{
  "hidden_size": 384,
  "num_key_value_heads": 18,
  "norm_place": "pre",
  "qk_norm": false,
  "attn_scale": 0.177,
  "tie_word_embeddings": false,
  "parallel_block": false,
  "init": "uniform",
  "init_std_o": 0.0306,
  "init_std_down": 0.0353,
  "init_mimetic": 0.5,
  "learning_rate": 0.012,
  "warmup_steps": 200,
  "max_steps": 2386
}
Each number is 200 + 40 x the weight over its row's rms, rounded and kept within 0 to 999. Layers, rows and columns count from 0. The size before them is the row's rms in percent of the matrix's.

# layer 4 attention output (transposed), 576x384, rms 0.0306, rows 208-248, columns 144-191
115,221,190,236,231,200,211,116,162,213,214,304,127,189,286,184,208,232,174,190,172,231,149,218,221,267,241,236,225,157,199,245,234,269,239,229,119,215,188,216,230,251,160,173,173,211,180,225,142
111,264,145,156,213,153,293,166,171,163,244,232,193,213,237,202,185,214,150,208,237,186,229,136,191,254,177,177,191,203,178,270,201,284,202,208,192,197,190,209,198,158,127,206,189,249,202,278,155
112,172,251,242,232,184,188,207,216,142,235,212,217,238,222,195,186,134,193,153,177,281,215,220,217,169,173,211,194,189,225,168,181,256,138,200,163,234,232,243,174,150,215,264,229,136,256,173,193
116,166,179,161,188,231,253,214,246,160,163,202,187,183,212,150,89,184,191,191,236,231,196,193,177,212,223,198,191,121,218,183,180,172,179,186,161,182,196,222,143,190,249,189,175,198,170,239,167
117,177,149,134,190,219,227,212,225,201,261,192,234,162,236,207,191,170,171,135,173,133,266,193,169,141,163,244,180,177,175,234,251,159,167,196,185,178,191,250,235,199,128,145,244,179,236,220,142
113,204,227,124,112,174,184,191,160,204,247,240,231,209,185,206,165,128,161,272,216,162,169,241,173,226,186,232,177,247,235,185,191,164,230,196,128,241,200,181,203,219,203,154,254,241,256,198,285
114,156,218,155,153,162,202,149,135,309,257,171,135,172,210,176,207,181,206,224,147,142,158,233,207,238,192,216,248,221,203,199,156,233,183,206,240,191,213,255,179,298,196,229,207,167,131,152,198
120,206,164,150,120,138,206,174,158,225,157,216,232,151,175,259,166,197,149,170,214,207,191,215,207,210,152,217,210,237,267,127,256,230,213,243,238,180,232,220,196,154,197,202,203,180,235,193,215
116,186,207,194,225,224,173,208,232,214,232,160,246,226,243,223,197,251,154,169,285,217,212,236,183,263,196,191,194,213,195,193,185,196,215,208,186,151,218,174,272,190,194,233,231,246,205,182,154
117,185,227,157,170,189,182,193,190,238,186,163,181,226,271,175,194,222,211,216,210,122,233,137,242,220,202,263,266,166,228,161,167,202,167,194,192,237,175,183,116,146,182,189,239,275,236,174,194
112,202,270,198,257,267,169,251,109,225,156,136,176,166,240,270,129,164,201,229,210,185,238,281,185,215,218,232,182,186,155,174,301,134,231,129,141,164,242,200,236,224,243,221,147,273,232,216,203
113,152,212,154,158,146,181,174,171,299,265,214,132,155,120,237,229,291,254,208,198,174,115,237,108,189,199,216,175,210,230,238,185,198,216,223,194,228,190,184,166,214,228,194,147,171,111,217,279
114,247,180,124,127,223,247,219,221,208,175,122,184,193,158,182,156,256,170,242,186,159,211,195,201,145,286,169,268,190,186,184,192,197,203,179,162,170,190,107,153,250,273,160,234,225,185,141,215
117,169,128,180,156,206,206,188,263,261,213,189,156,177,156,206,177,182,255,262,215,185,237,253,240,217,156,201,233,174,210,227,202,154,217,161,188,185,161,269,229,272,223,219,209,166,249,136,193
113,142,233,167,158,237,183,214,277,196,274,188,202,200,229,179,245,268,197,179,180,205,248,170,215,200,175,172,185,259,225,188,160,204,161,255,184,106,221,155,300,268,222,208,229,252,207,221,210
111,223,132,213,160,150,194,127,254,329,131,171,206,169,246,84,233,251,238,201,207,214,179,212,131,219,153,180,182,179,188,145,191,284,211,215,263,239,196,209,250,207,261,118,262,202,189,194,150
114,216,209,217,96,173,201,210,207,192,132,218,168,266,233,211,241,202,255,178,176,167,201,108,257,239,157,191,174,153,234,249,192,233,215,221,139,201,193,218,301,200,99,161,244,148,189,218,223
116,232,178,183,236,227,271,233,236,133,178,117,209,157,204,138,194,155,205,208,211,217,245,236,218,200,200,188,180,240,271,191,151,225,165,181,161,260,244,187,115,233,298,206,284,157,212,224,204
118,182,143,175,237,170,238,166,193,242,202,189,201,201,195,193,254,263,165,230,196,227,209,164,224,224,133,180,210,193,287,148,179,257,164,207,208,187,212,202,199,126,227,225,296,181,117,250,198
113,233,226,216,197,216,228,171,155,215,248,197,193,172,151,238,229,235,183,214,226,225,220,205,202,188,265,211,212,199,215,227,204,219,134,168,187,247,180,245,146,159,196,179,208,178,248,170,243
113,156,218,134,258,262,204,245,169,187,136,191,162,161,178,210,172,214,234,120,183,194,223,163,131,162,184,180,236,156,160,201,198,175,182,255,186,185,190,230,180,293,261,192,258,146,180,212,202
118,200,230,226,197,236,211,163,286,156,225,231,221,227,223,208,195,206,211,172,250,179,117,172,217,204,198,258,259,182,159,218,202,217,139,204,119,85,230,159,255,173,163,244,206,158,151,144,226
122,210,183,211,282,169,203,151,175,137,210,155,206,193,129,203,195,207,210,186,171,86,241,239,172,183,201,211,280,172,202,220,226,129,211,225,174,185,210,180,196,250,262,224,247,163,228,237,243
109,272,182,173,148,210,181,205,240,200,141,202,208,209,188,194,269,170,138,276,240,216,226,210,158,288,181,195,245,229,181,210,162,217,176,232,190,251,224,181,179,200,248,218,170,275,116,221,214
111,199,134,225,215,212,164,121,247,169,303,158,189,214,174,210,194,248,198,279,219,205,196,204,160,210,231,142,228,248,169,210,147,207,342,192,275,267,207,159,133,270,182,210,220,196,142,220,151
119,264,239,173,168,176,212,192,299,210,138,247,236,196,204,200,209,181,166,285,224,138,252,156,188,183,236,201,177,178,159,225,188,229,211,175,204,200,209,242,185,232,110,172,168,223,114,180,194
116,148,202,148,130,194,159,190,256,179,281,212,192,207,234,174,214,171,136,268,232,186,189,127,176,260,185,212,149,188,229,90,217,181,248,209,270,186,211,284,257,156,183,205,169,233,238,151,198
115,203,163,169,309,190,237,215,220,233,204,174,233,246,192,172,225,234,209,168,176,113,180,219,144,132,187,198,109,179,183,224,156,171,181,219,178,180,214,207,214,246,191,226,256,244,195,101,121
116,184,202,175,194,176,270,186,199,152,255,217,159,212,135,159,135,136,182,262,210,125,158,233,172,218,179,272,234,134,224,212,159,205,213,218,159,283,158,245,207,213,210,53,195,215,131,191,151
117,219,263,180,267,267,229,198,200,187,214,195,223,169,198,240,217,204,229,180,132,133,210,214,203,182,227,127,170,243,198,291,162,266,126,237,232,214,215,239,186,249,123,181,160,230,171,238,159
119,214,174,148,212,248,188,211,221,170,186,208,180,213,192,213,173,202,215,120,168,206,225,151,220,187,266,205,182,172,88,270,243,225,143,226,245,120,235,189,157,234,174,191,132,205,273,266,250
116,200,206,179,101,198,185,167,117,232,194,144,198,221,210,137,232,244,197,232,199,180,185,200,202,280,294,178,125,221,164,255,259,175,113,194,231,231,281,213,247,264,192,171,192,208,85,202,180
112,145,162,157,296,207,216,196,168,251,124,215,142,226,162,97,241,182,175,142,259,202,197,175,211,209,200,273,241,210,194,175,197,222,187,206,111,195,165,224,195,225,241,230,227,240,249,186,209
116,234,189,200,161,244,199,163,262,157,225,219,230,182,175,136,221,178,156,163,215,173,178,212,139,164,207,163,231,193,178,116,154,245,217,249,185,215,136,200,207,200,159,118,241,174,194,224,236
121,148,207,285,194,203,251,214,244,218,247,176,225,167,273,179,262,228,173,258,214,179,213,199,214,209,119,145,223,156,277,235,172,221,202,217,147,227,215,213,144,204,233,198,191,218,230,181,283
115,213,207,274,222,219,227,157,201,152,231,167,155,243,193,173,184,179,226,172,222,162,181,211,201,179,264,125,257,208,222,210,210,184,208,271,240,208,162,233,164,204,184,166,206,200,246,174,257
115,208,161,195,208,206,242,226,179,209,196,193,187,228,298,176,216,260,197,187,160,162,142,135,230,173,181,195,262,264,188,171,169,211,261,144,208,246,180,196,238,190,218,185,239,265,155,166,195
116,145,235,165,302,265,162,179,250,253,223,138,248,230,223,216,140,196,221,187,188,250,207,237,194,194,183,152,191,169,160,193,238,194,250,207,190,235,206,154,196,148,241,165,282,192,196,218,169
118,203,148,174,177,181,207,236,204,163,202,189,273,152,143,180,199,191,216,196,236,294,219,193,196,177,178,225,191,209,145,218,234,206,257,228,192,187,248,117,187,221,180,176,230,193,146,273,210
121,261,225,228,216,189,229,225,112,146,289,187,228,252,242,103,199,161,236,183,237,146,181,146,180,154,163,134,208,194,181,206,261,295,179,207,221,152,139,166,289,155,219,178,186,194,166,179,280
116,172,205,250,197,166,206,221,141,166,217,202,142,209,136,149,150,303,157,206,202,167,242,129,242,243,227,190,185,212,210,218,207,164,187,212,143,213,201,239,194,286,230,233,208,213,191,189,173
# layer 4 attention value, 576x384, rms 0.0247, rows 209-248, columns 144-191
116,259,233,201,184,222,171,190,230,198,172,217,269,204,239,157,171,195,195,184,174,115,128,209,197,191,256,208,206,133,249,128,197,137,143,231,184,155,161,169,214,234,245,284,168,199,190,197,235
115,218,194,132,220,235,256,195,128,260,267,130,186,231,241,212,179,209,156,228,245,121,183,227,191,237,195,213,254,254,182,192,206,164,185,195,185,187,175,174,185,183,231,172,97,238,177,232,181
122,228,194,225,218,186,170,224,203,242,220,187,170,217,239,214,160,210,186,233,203,283,258,169,213,223,131,194,228,235,160,200,205,260,184,191,229,158,188,142,258,274,155,195,181,209,233,222,133
128,216,217,269,158,250,247,153,176,178,169,145,140,147,132,276,200,238,256,184,129,160,151,229,178,199,285,180,246,250,139,206,239,209,195,186,205,185,214,127,224,207,176,232,147,232,164,142,237
120,183,244,207,248,212,184,161,242,205,131,204,213,220,253,140,288,270,250,210,148,137,216,188,227,195,190,208,270,222,161,142,141,182,228,236,148,230,215,142,190,172,200,143,225,161,171,214,117
123,244,207,204,206,206,192,223,183,216,181,228,220,247,182,210,198,200,131,216,217,193,213,142,324,195,201,198,94,149,200,209,224,192,155,137,181,144,232,144,221,109,119,224,52,213,263,119,178
128,140,230,167,261,160,258,137,181,137,170,220,253,199,159,150,190,175,233,186,181,170,254,191,175,232,230,166,202,175,146,161,242,227,194,188,183,212,215,148,170,185,183,214,169,176,193,183,185
124,224,264,221,160,224,195,201,239,225,122,171,171,172,136,231,242,183,204,184,266,212,160,196,197,194,151,231,192,134,273,191,184,250,249,275,260,237,221,263,225,250,192,220,229,225,217,198,186
121,206,249,244,165,180,259,155,154,159,181,246,234,239,159,141,254,225,218,186,193,193,193,209,206,231,198,192,149,227,236,209,250,160,163,172,209,145,220,204,185,163,254,221,148,94,206,261,150
122,280,192,174,171,131,213,222,166,240,219,219,198,234,245,186,204,218,176,171,197,246,165,135,282,190,242,257,118,157,258,150,150,227,190,292,180,200,195,148,209,284,275,186,210,250,173,248,139
119,167,159,180,188,158,199,173,163,188,169,232,210,242,190,192,231,161,202,189,243,254,238,116,170,229,226,239,179,207,131,229,208,273,207,143,217,224,262,208,198,101,158,225,238,235,232,127,107
121,211,175,156,256,190,197,154,170,250,162,204,186,200,189,151,220,175,256,180,195,193,175,201,235,273,170,147,182,256,245,165,213,200,221,219,211,167,93,195,220,160,210,204,178,146,333,198,250
132,254,197,207,186,157,184,260,153,160,147,201,207,198,270,204,274,221,208,188,104,225,252,168,255,161,205,237,278,157,146,198,231,306,178,258,223,232,277,250,139,196,162,238,215,232,119,216,206
119,190,145,250,158,194,179,203,218,166,156,167,230,213,249,172,251,227,244,180,192,141,108,214,227,234,262,237,219,313,212,246,199,155,221,179,188,195,183,254,243,179,175,113,152,221,168,176,138
116,153,141,152,197,230,202,213,75,212,296,214,236,153,175,180,189,216,139,178,172,226,224,236,276,193,258,201,212,193,166,212,259,185,152,141,138,225,185,250,206,132,146,237,159,167,221,152,236
135,215,221,111,193,202,189,176,226,175,225,206,144,158,182,182,145,160,140,249,132,132,169,176,176,223,163,241,206,241,225,183,188,220,243,199,161,171,209,158,252,227,248,175,272,213,214,259,264
133,283,202,215,246,179,248,152,279,277,167,186,219,195,177,209,194,186,224,210,312,249,151,182,188,269,228,277,231,168,234,181,178,190,241,144,200,274,183,184,169,178,182,238,105,195,248,215,170
137,199,197,244,189,209,183,233,178,185,211,148,217,234,218,228,150,212,219,254,163,164,139,184,137,217,206,181,243,180,187,235,285,149,262,192,141,215,182,159,264,240,161,162,107,143,186,144,186
131,155,173,220,151,165,130,182,189,188,207,192,233,245,168,215,187,154,219,197,182,223,206,218,141,180,189,144,212,189,192,216,211,237,169,175,281,233,289,218,143,241,266,155,147,170,245,181,165
132,146,179,164,94,150,175,246,159,137,282,177,234,211,228,178,263,155,211,229,142,240,151,173,163,256,220,293,189,240,305,184,174,226,238,201,212,200,152,172,185,122,174,194,205,205,184,264,100
139,242,175,135,224,156,202,198,154,161,247,217,175,196,149,156,146,114,197,257,257,178,181,219,229,211,194,167,182,180,223,296,223,230,179,152,226,225,165,161,249,197,202,211,234,178,254,233,163
143,135,185,230,155,223,254,298,196,224,211,177,174,238,207,196,244,195,141,190,203,184,198,160,227,174,234,258,161,282,170,251,163,197,198,190,208,238,142,160,241,155,148,227,202,151,146,212,182
125,200,206,220,259,273,148,117,166,251,261,177,172,210,189,203,222,285,156,182,162,136,231,157,350,218,248,228,197,240,203,181,193,158,165,160,171,205,151,154,266,168,171,182,162,194,249,139,191
130,246,214,159,171,235,135,245,227,159,263,229,172,204,201,130,190,119,206,166,152,181,293,187,239,191,192,242,212,245,234,180,276,131,111,177,210,196,197,226,234,214,206,262,181,235,256,179,174
141,191,180,297,158,206,286,243,253,110,217,166,147,262,218,212,230,209,163,103,222,187,165,240,176,223,199,154,249,177,222,125,125,165,199,253,170,228,151,174,273,206,212,201,210,207,168,185,174
137,187,260,232,267,149,200,275,195,129,256,180,209,104,161,236,167,250,131,216,116,198,220,154,194,177,236,117,178,171,204,234,172,234,215,238,198,310,228,205,122,230,131,193,202,188,226,158,236
137,232,207,214,164,188,179,210,125,204,176,89,234,178,232,134,144,188,247,216,245,203,207,194,242,273,149,153,254,190,152,183,181,207,194,175,254,250,241,203,208,183,255,238,184,221,171,190,196
131,182,233,165,195,202,202,219,238,191,229,189,233,206,186,202,228,258,177,134,131,194,182,238,246,257,183,225,132,202,179,223,231,154,162,192,270,189,235,126,198,153,226,282,199,201,257,139,165
150,200,158,178,182,118,221,213,245,140,283,242,267,232,176,127,199,141,165,222,165,263,212,181,232,290,208,243,239,152,206,166,226,147,152,215,85,233,175,123,149,157,299,201,174,198,205,169,168
139,146,177,193,249,185,229,224,204,203,190,240,174,208,173,252,196,172,205,177,267,169,226,129,246,295,237,159,195,228,245,151,227,238,168,156,168,170,200,209,170,113,156,181,229,184,149,236,142
134,192,144,227,204,185,181,245,222,140,107,207,157,278,276,211,239,225,225,218,219,194,188,151,209,203,217,226,227,219,256,246,144,225,220,234,143,169,177,251,218,119,199,138,174,190,221,178,153
125,196,233,224,129,190,250,139,178,262,237,166,311,221,166,184,199,175,184,256,189,143,199,160,172,186,226,220,171,164,274,212,128,226,180,213,163,247,288,243,211,217,197,246,186,137,267,259,212
135,186,253,252,185,206,257,231,145,219,217,250,170,208,148,214,204,233,243,203,214,227,143,153,209,198,231,164,179,225,234,134,243,167,167,270,247,197,237,197,137,200,261,238,156,287,305,159,172
140,230,233,219,226,200,151,215,182,200,134,140,175,177,141,195,254,177,234,247,166,208,176,234,250,219,237,310,135,204,179,215,273,119,213,146,255,211,216,204,219,196,159,231,224,180,193,171,175
137,270,202,174,230,233,166,230,127,228,192,272,140,197,227,174,293,163,191,233,139,207,190,231,205,179,235,261,157,263,177,133,196,257,255,217,206,142,272,205,145,215,280,204,177,220,216,216,244
138,129,118,140,138,184,239,226,154,151,146,222,164,113,192,208,225,188,267,186,207,172,257,184,244,283,221,203,208,261,171,236,213,220,147,166,249,157,237,195,168,208,158,202,280,208,150,203,213
135,215,246,173,202,220,142,178,208,224,145,189,196,161,238,201,244,182,214,201,273,215,190,263,217,195,146,252,195,157,233,145,199,136,180,242,264,165,221,207,244,189,248,147,172,248,227,232,238
137,274,140,197,168,175,160,134,198,192,220,185,133,182,231,188,192,143,237,237,225,154,216,257,146,236,241,144,256,230,244,109,193,206,140,226,239,172,209,291,180,216,165,231,201,262,196,221,136
145,218,203,165,187,191,175,195,221,209,167,214,197,128,206,222,186,194,182,260,123,237,207,236,206,187,258,99,134,241,157,187,197,246,243,219,252,245,200,168,118,291,188,206,151,199,183,172,149
133,150,181,203,246,286,185,160,180,223,191,263,198,230,252,202,92,162,259,176,150,225,230,230,244,156,142,185,198,203,197,187,261,106,148,241,264,164,170,167,182,151,200,200,270,224,214,270,198
# layer 4 attention query, 576x384, rms 0.0247, rows 224-255, columns 144-191
107,189,207,224,139,129,132,231,187,232,246,165,221,225,230,212,185,210,181,173,232,224,252,124,189,145,170,234,192,121,153,162,214,205,247,156,213,188,291,208,204,211,268,232,185,172,253,260,208
094,211,215,209,85,156,247,205,265,234,202,201,231,156,130,214,208,220,201,235,181,174,257,185,172,219,262,162,234,202,133,195,235,184,180,126,129,98,268,164,228,172,194,227,179,179,215,155,173
099,202,89,183,208,176,168,240,167,202,156,220,217,201,225,264,217,233,208,139,236,231,139,113,185,233,262,203,130,224,224,201,248,191,137,129,314,157,196,208,220,220,199,150,225,188,289,177,257
104,143,186,151,221,215,168,190,171,206,211,262,212,179,245,243,190,194,229,208,239,124,234,197,205,179,214,217,167,179,249,178,218,223,170,169,283,148,181,208,228,205,203,150,203,170,184,270,246
108,203,142,203,131,222,224,254,229,120,265,199,212,212,211,198,234,245,232,269,131,170,198,162,262,241,131,219,211,171,188,180,210,225,147,197,200,198,173,201,249,179,149,237,204,195,258,154,241
114,155,223,271,119,163,184,191,157,225,144,189,197,191,170,207,251,207,157,131,217,257,175,202,190,245,226,223,167,145,187,163,239,192,196,236,251,202,208,197,209,211,188,179,165,183,235,176,216
117,226,150,190,214,204,157,174,189,153,217,205,213,220,179,191,261,250,199,168,196,246,195,88,170,177,211,215,211,261,228,240,124,143,238,230,181,200,211,129,225,215,192,206,200,177,213,190,250
111,156,226,245,210,223,99,234,189,165,174,189,217,255,181,182,226,196,240,309,178,218,309,198,125,123,198,103,170,225,160,208,182,172,205,215,217,197,296,120,190,177,180,158,208,243,175,227,220
115,195,234,230,187,157,216,166,148,173,234,169,216,189,172,188,246,236,221,200,224,104,206,171,284,265,123,181,256,197,200,176,223,254,187,192,203,205,171,188,271,266,220,184,240,307,143,269,181
108,131,189,194,181,271,186,123,211,200,207,139,200,253,176,165,178,123,169,256,184,252,246,232,163,264,138,240,213,212,224,151,194,187,179,177,143,181,176,209,180,228,186,277,137,195,230,178,218
115,143,237,111,210,198,192,205,243,169,171,240,175,150,227,201,187,90,151,214,256,215,191,189,199,192,151,159,257,219,162,136,167,185,227,139,251,250,172,104,137,211,230,208,163,290,150,169,162
115,106,175,259,257,250,236,158,241,143,214,256,165,178,120,272,261,167,180,156,243,244,182,135,196,192,260,180,262,243,258,174,150,138,170,208,160,197,221,136,207,214,164,251,171,206,242,237,245
123,183,273,255,222,167,161,193,175,257,231,255,186,244,235,132,159,199,142,168,264,220,212,240,174,181,153,260,157,228,173,183,168,198,232,202,164,245,185,272,195,210,187,194,221,224,244,213,218
121,196,240,206,193,249,252,164,243,196,132,198,193,146,177,197,105,303,202,124,196,180,265,206,254,157,240,225,288,146,230,126,219,134,163,242,228,174,256,163,231,182,223,195,179,197,251,212,111
119,187,198,206,214,188,222,182,227,207,271,237,175,107,220,170,231,150,229,221,243,137,139,192,183,154,222,165,189,154,175,182,177,201,232,256,219,223,204,209,208,99,228,226,120,126,211,261,210
125,276,152,141,162,195,191,238,171,258,174,184,172,165,226,181,157,223,212,194,249,203,144,134,200,219,159,264,176,282,153,209,150,198,197,124,142,226,316,199,108,202,198,245,158,117,197,249,144
130,209,130,227,214,274,134,291,244,143,189,210,181,191,204,219,245,260,244,257,231,225,129,151,213,205,290,215,188,234,166,142,184,211,151,170,194,207,233,191,205,203,183,165,252,133,195,199,177
111,181,200,239,254,274,182,173,195,210,210,170,165,217,239,253,153,212,280,219,273,219,131,208,181,176,191,192,175,220,196,222,278,125,238,173,207,213,271,218,175,183,145,138,248,182,241,236,208
095,234,226,179,213,223,223,214,175,199,191,207,139,237,190,193,241,128,157,147,230,160,248,239,183,208,210,184,166,233,218,241,191,274,237,185,191,131,197,261,195,133,216,217,152,216,96,246,234
103,155,198,214,174,183,197,147,264,154,238,175,147,153,208,232,208,175,231,184,138,182,163,111,218,215,271,165,141,189,206,217,211,151,213,213,272,153,285,171,192,233,285,117,208,176,150,207,178
111,185,134,180,220,210,209,189,148,167,270,291,208,185,154,205,215,222,186,269,298,208,166,256,136,145,119,277,237,158,175,243,177,254,180,238,228,260,208,260,157,277,145,219,185,202,214,178,180
113,172,270,190,238,167,202,235,116,231,228,238,220,168,207,215,149,199,216,190,207,199,211,206,218,223,197,191,188,219,207,249,209,199,242,262,175,149,237,169,187,127,180,140,142,221,253,195,218
118,195,162,228,182,179,217,250,263,172,222,246,157,249,249,265,126,237,200,214,203,211,156,191,163,134,234,255,209,205,179,207,166,185,180,162,227,227,152,154,118,233,234,210,224,209,203,172,197
118,268,196,136,177,113,210,232,212,267,216,172,206,152,262,171,215,190,129,182,195,285,204,165,258,175,261,136,237,169,234,185,210,222,172,206,180,111,261,189,220,209,197,201,204,189,217,171,241
111,227,233,218,231,198,219,214,181,217,202,206,174,226,214,142,169,182,178,159,269,204,238,210,178,190,194,192,204,150,214,203,255,211,231,151,226,226,209,187,248,132,258,259,186,147,214,193,238
112,191,218,191,201,184,165,260,150,236,221,211,213,151,130,174,216,166,175,199,204,152,213,194,242,286,144,203,223,210,172,177,186,240,231,162,254,166,198,204,211,234,162,221,238,228,149,232,249
121,176,174,259,167,237,156,145,191,145,190,188,158,211,165,227,256,213,165,274,243,148,178,147,93,250,188,247,161,131,206,216,203,226,207,244,199,142,137,253,148,149,220,209,150,133,257,214,219
117,203,194,156,261,144,196,133,188,199,212,225,183,167,153,204,135,181,139,135,253,202,206,185,180,212,275,193,242,129,207,173,184,185,245,221,143,232,166,191,156,233,115,161,180,170,268,206,306
121,217,181,176,197,174,268,163,236,230,234,245,141,232,206,202,257,186,185,234,218,243,172,210,125,268,197,81,196,161,177,189,260,99,208,188,211,226,218,163,217,192,116,172,172,260,93,209,198
113,197,217,222,193,201,201,177,183,204,230,184,207,192,172,157,228,294,152,276,181,164,218,184,246,163,262,250,122,235,180,144,220,237,214,213,227,219,198,147,195,189,207,187,222,170,228,118,190
131,234,197,226,172,197,148,214,131,208,211,164,237,233,157,208,211,209,232,210,105,203,220,250,170,244,236,160,153,236,305,239,159,160,145,109,184,213,161,139,146,172,246,180,227,171,206,194,249
123,212,197,161,260,222,165,230,253,213,144,170,231,214,217,204,237,224,145,193,207,241,217,171,168,196,81,210,179,207,243,207,181,236,201,154,213,235,205,225,237,153,232,199,228,202,152,260,207
# layer 4 attention key, 576x384, rms 0.0247, rows 224-255, columns 144-191
096,202,209,166,225,181,187,121,202,165,139,217,253,207,255,140,215,191,187,250,223,230,226,235,193,170,151,198,172,164,239,229,208,146,255,156,252,206,205,165,194,219,175,213,258,220,161,290,159
100,236,187,289,269,291,251,195,149,264,224,225,240,237,231,186,190,190,196,186,173,248,225,203,246,169,196,219,197,141,245,109,249,259,196,192,163,225,181,232,201,168,190,200,154,231,294,204,196
107,192,234,253,203,242,200,284,161,210,327,185,215,190,263,194,210,248,222,223,164,170,202,206,133,187,195,204,212,245,192,186,253,207,221,187,146,215,201,83,196,263,175,205,263,169,232,179,152
108,192,204,187,200,167,242,177,209,194,113,181,148,233,208,213,183,225,241,204,196,221,188,223,208,237,217,181,163,241,249,218,290,239,184,183,220,182,227,233,209,270,307,233,276,281,165,157,223
109,148,166,162,189,178,236,188,202,251,260,214,149,231,182,124,125,185,166,203,198,255,203,244,194,163,197,242,135,150,236,127,122,185,235,197,143,154,207,199,122,192,162,196,160,109,252,151,224
123,209,284,212,179,227,151,189,171,174,229,245,135,159,135,229,304,218,235,292,183,257,224,188,161,163,153,168,224,168,124,256,133,125,185,212,186,231,195,232,174,245,222,147,194,178,208,206,144
125,175,170,149,209,221,195,204,257,170,187,221,161,194,220,198,224,234,186,164,233,224,189,177,198,167,210,185,217,221,195,200,213,187,81,173,206,230,155,204,161,253,171,221,165,194,143,237,226
112,140,150,293,224,218,186,260,186,206,217,103,202,205,131,165,222,175,266,182,192,128,251,254,238,188,170,200,173,197,210,224,200,240,146,218,248,146,143,134,189,225,155,230,200,205,184,196,150
119,123,170,217,212,257,136,159,126,244,203,250,166,246,212,181,231,208,220,194,113,254,105,152,221,158,159,241,173,180,226,156,222,129,192,207,301,128,169,147,214,151,256,158,174,189,243,208,200
110,158,164,174,182,172,167,206,156,199,238,232,225,191,171,220,220,154,252,188,199,154,256,143,120,189,255,177,173,133,176,237,257,238,230,159,192,189,233,167,221,233,205,197,214,189,206,231,199
120,187,141,242,237,147,223,210,220,144,141,204,169,214,185,198,216,170,261,255,236,170,211,198,240,180,214,293,240,113,240,225,176,272,191,204,154,122,166,199,242,186,155,204,194,127,243,239,227
122,212,143,145,257,209,180,218,263,220,190,238,224,177,151,176,216,234,214,282,115,298,196,228,193,215,190,131,152,188,138,202,220,229,194,181,163,216,238,197,225,228,236,238,202,239,200,164,176
127,203,136,179,233,262,228,175,195,196,301,224,197,175,198,256,224,188,292,132,247,165,165,210,249,148,206,241,258,200,110,207,194,187,242,253,115,182,234,145,177,182,142,199,207,104,164,112,220
127,243,198,202,148,213,143,219,131,221,109,149,224,199,230,226,257,185,210,208,227,157,171,203,177,225,220,270,218,242,253,243,141,227,186,237,163,172,155,124,152,230,106,192,175,196,269,192,195
124,188,187,165,169,175,248,196,241,174,219,205,188,206,111,183,181,240,165,178,142,178,243,271,175,190,266,250,118,199,218,161,197,144,200,218,264,219,193,237,197,235,195,189,191,248,245,260,165
128,210,154,187,200,218,243,213,183,176,177,174,202,196,197,251,206,259,197,149,215,155,203,283,197,207,204,201,202,184,245,227,209,232,193,140,222,207,207,184,219,169,220,196,200,230,163,261,262
111,209,179,211,189,180,237,175,133,187,253,156,177,196,200,224,180,154,188,238,238,181,211,224,271,167,226,225,149,202,158,164,242,146,148,220,115,200,163,171,172,312,167,218,177,229,125,184,155
111,223,124,187,203,229,246,173,209,173,187,253,204,201,218,211,132,287,167,161,183,219,153,203,180,226,222,235,226,230,184,173,192,147,157,232,167,223,185,210,136,142,202,225,228,95,223,153,206
099,171,225,191,231,174,201,168,163,289,252,174,225,224,216,259,146,217,220,188,238,194,199,160,215,189,109,176,197,149,263,138,197,224,173,204,178,218,219,224,237,195,151,139,189,219,231,274,122
108,196,158,189,250,187,192,270,215,183,198,196,281,156,212,215,180,201,255,252,249,226,162,312,166,210,202,242,274,264,187,243,174,263,183,183,223,279,163,157,164,210,224,289,231,239,247,173,138
116,151,264,192,160,177,207,157,208,280,177,156,176,274,154,175,207,263,137,166,241,287,172,126,264,221,166,253,206,144,211,181,245,266,145,228,189,208,139,141,161,222,207,184,209,195,154,216,169
120,262,170,193,218,227,253,180,206,178,204,152,230,170,235,178,225,162,236,152,217,148,202,197,199,278,211,240,254,215,156,247,218,167,207,152,241,199,196,213,200,176,248,189,253,207,198,190,220
119,186,256,224,180,160,232,197,216,223,246,206,240,189,213,245,242,157,197,256,278,182,212,211,171,188,118,178,203,173,167,210,182,163,206,242,107,126,215,239,223,155,170,243,163,201,189,255,162
121,206,275,197,155,205,235,235,227,230,172,179,256,194,146,224,164,137,247,189,232,207,236,228,139,209,220,276,195,154,203,199,141,184,168,155,200,178,216,167,177,210,296,207,252,166,183,248,169
116,236,269,263,183,193,262,156,135,248,205,97,175,225,179,212,240,220,198,234,226,228,236,202,166,198,201,194,232,250,111,217,235,186,172,255,160,133,125,184,161,138,217,142,161,314,246,227,236
120,181,177,254,231,133,206,233,193,301,226,269,172,200,230,183,209,195,219,214,198,196,205,123,193,221,145,235,173,186,184,240,199,159,108,174,244,214,173,109,202,180,203,248,197,162,198,153,162
124,253,181,177,237,235,269,201,238,226,297,159,237,233,183,248,157,235,219,156,223,239,208,152,209,119,237,206,236,210,125,176,221,141,227,201,185,230,117,249,241,175,234,221,258,227,168,119,319
129,201,188,218,186,241,229,238,235,243,170,135,185,221,241,212,247,210,178,215,147,209,246,187,251,181,159,204,143,220,249,161,145,152,163,230,217,167,190,208,228,201,173,199,214,229,151,156,214
125,237,214,293,220,204,219,159,246,228,278,201,211,206,144,225,142,200,281,211,178,243,160,291,237,227,250,210,254,195,207,238,210,233,179,184,143,200,256,228,171,222,197,217,190,222,244,221,198
122,200,199,171,160,159,236,114,229,166,159,252,150,262,194,221,246,145,150,162,180,184,208,244,146,233,191,221,163,133,258,210,238,277,209,162,155,247,233,238,243,209,181,130,166,231,204,256,221
125,195,171,163,101,257,120,162,165,208,243,211,226,158,232,245,162,225,198,169,201,160,166,226,188,228,157,188,255,199,244,174,208,211,190,155,205,254,170,207,193,172,130,252,163,194,183,211,233
126,128,213,199,218,199,179,212,143,201,226,218,144,217,238,214,200,201,244,166,167,199,192,215,208,123,195,167,177,132,182,207,181,199,244,237,158,150,242,198,164,210,183,131,236,216,194,225,162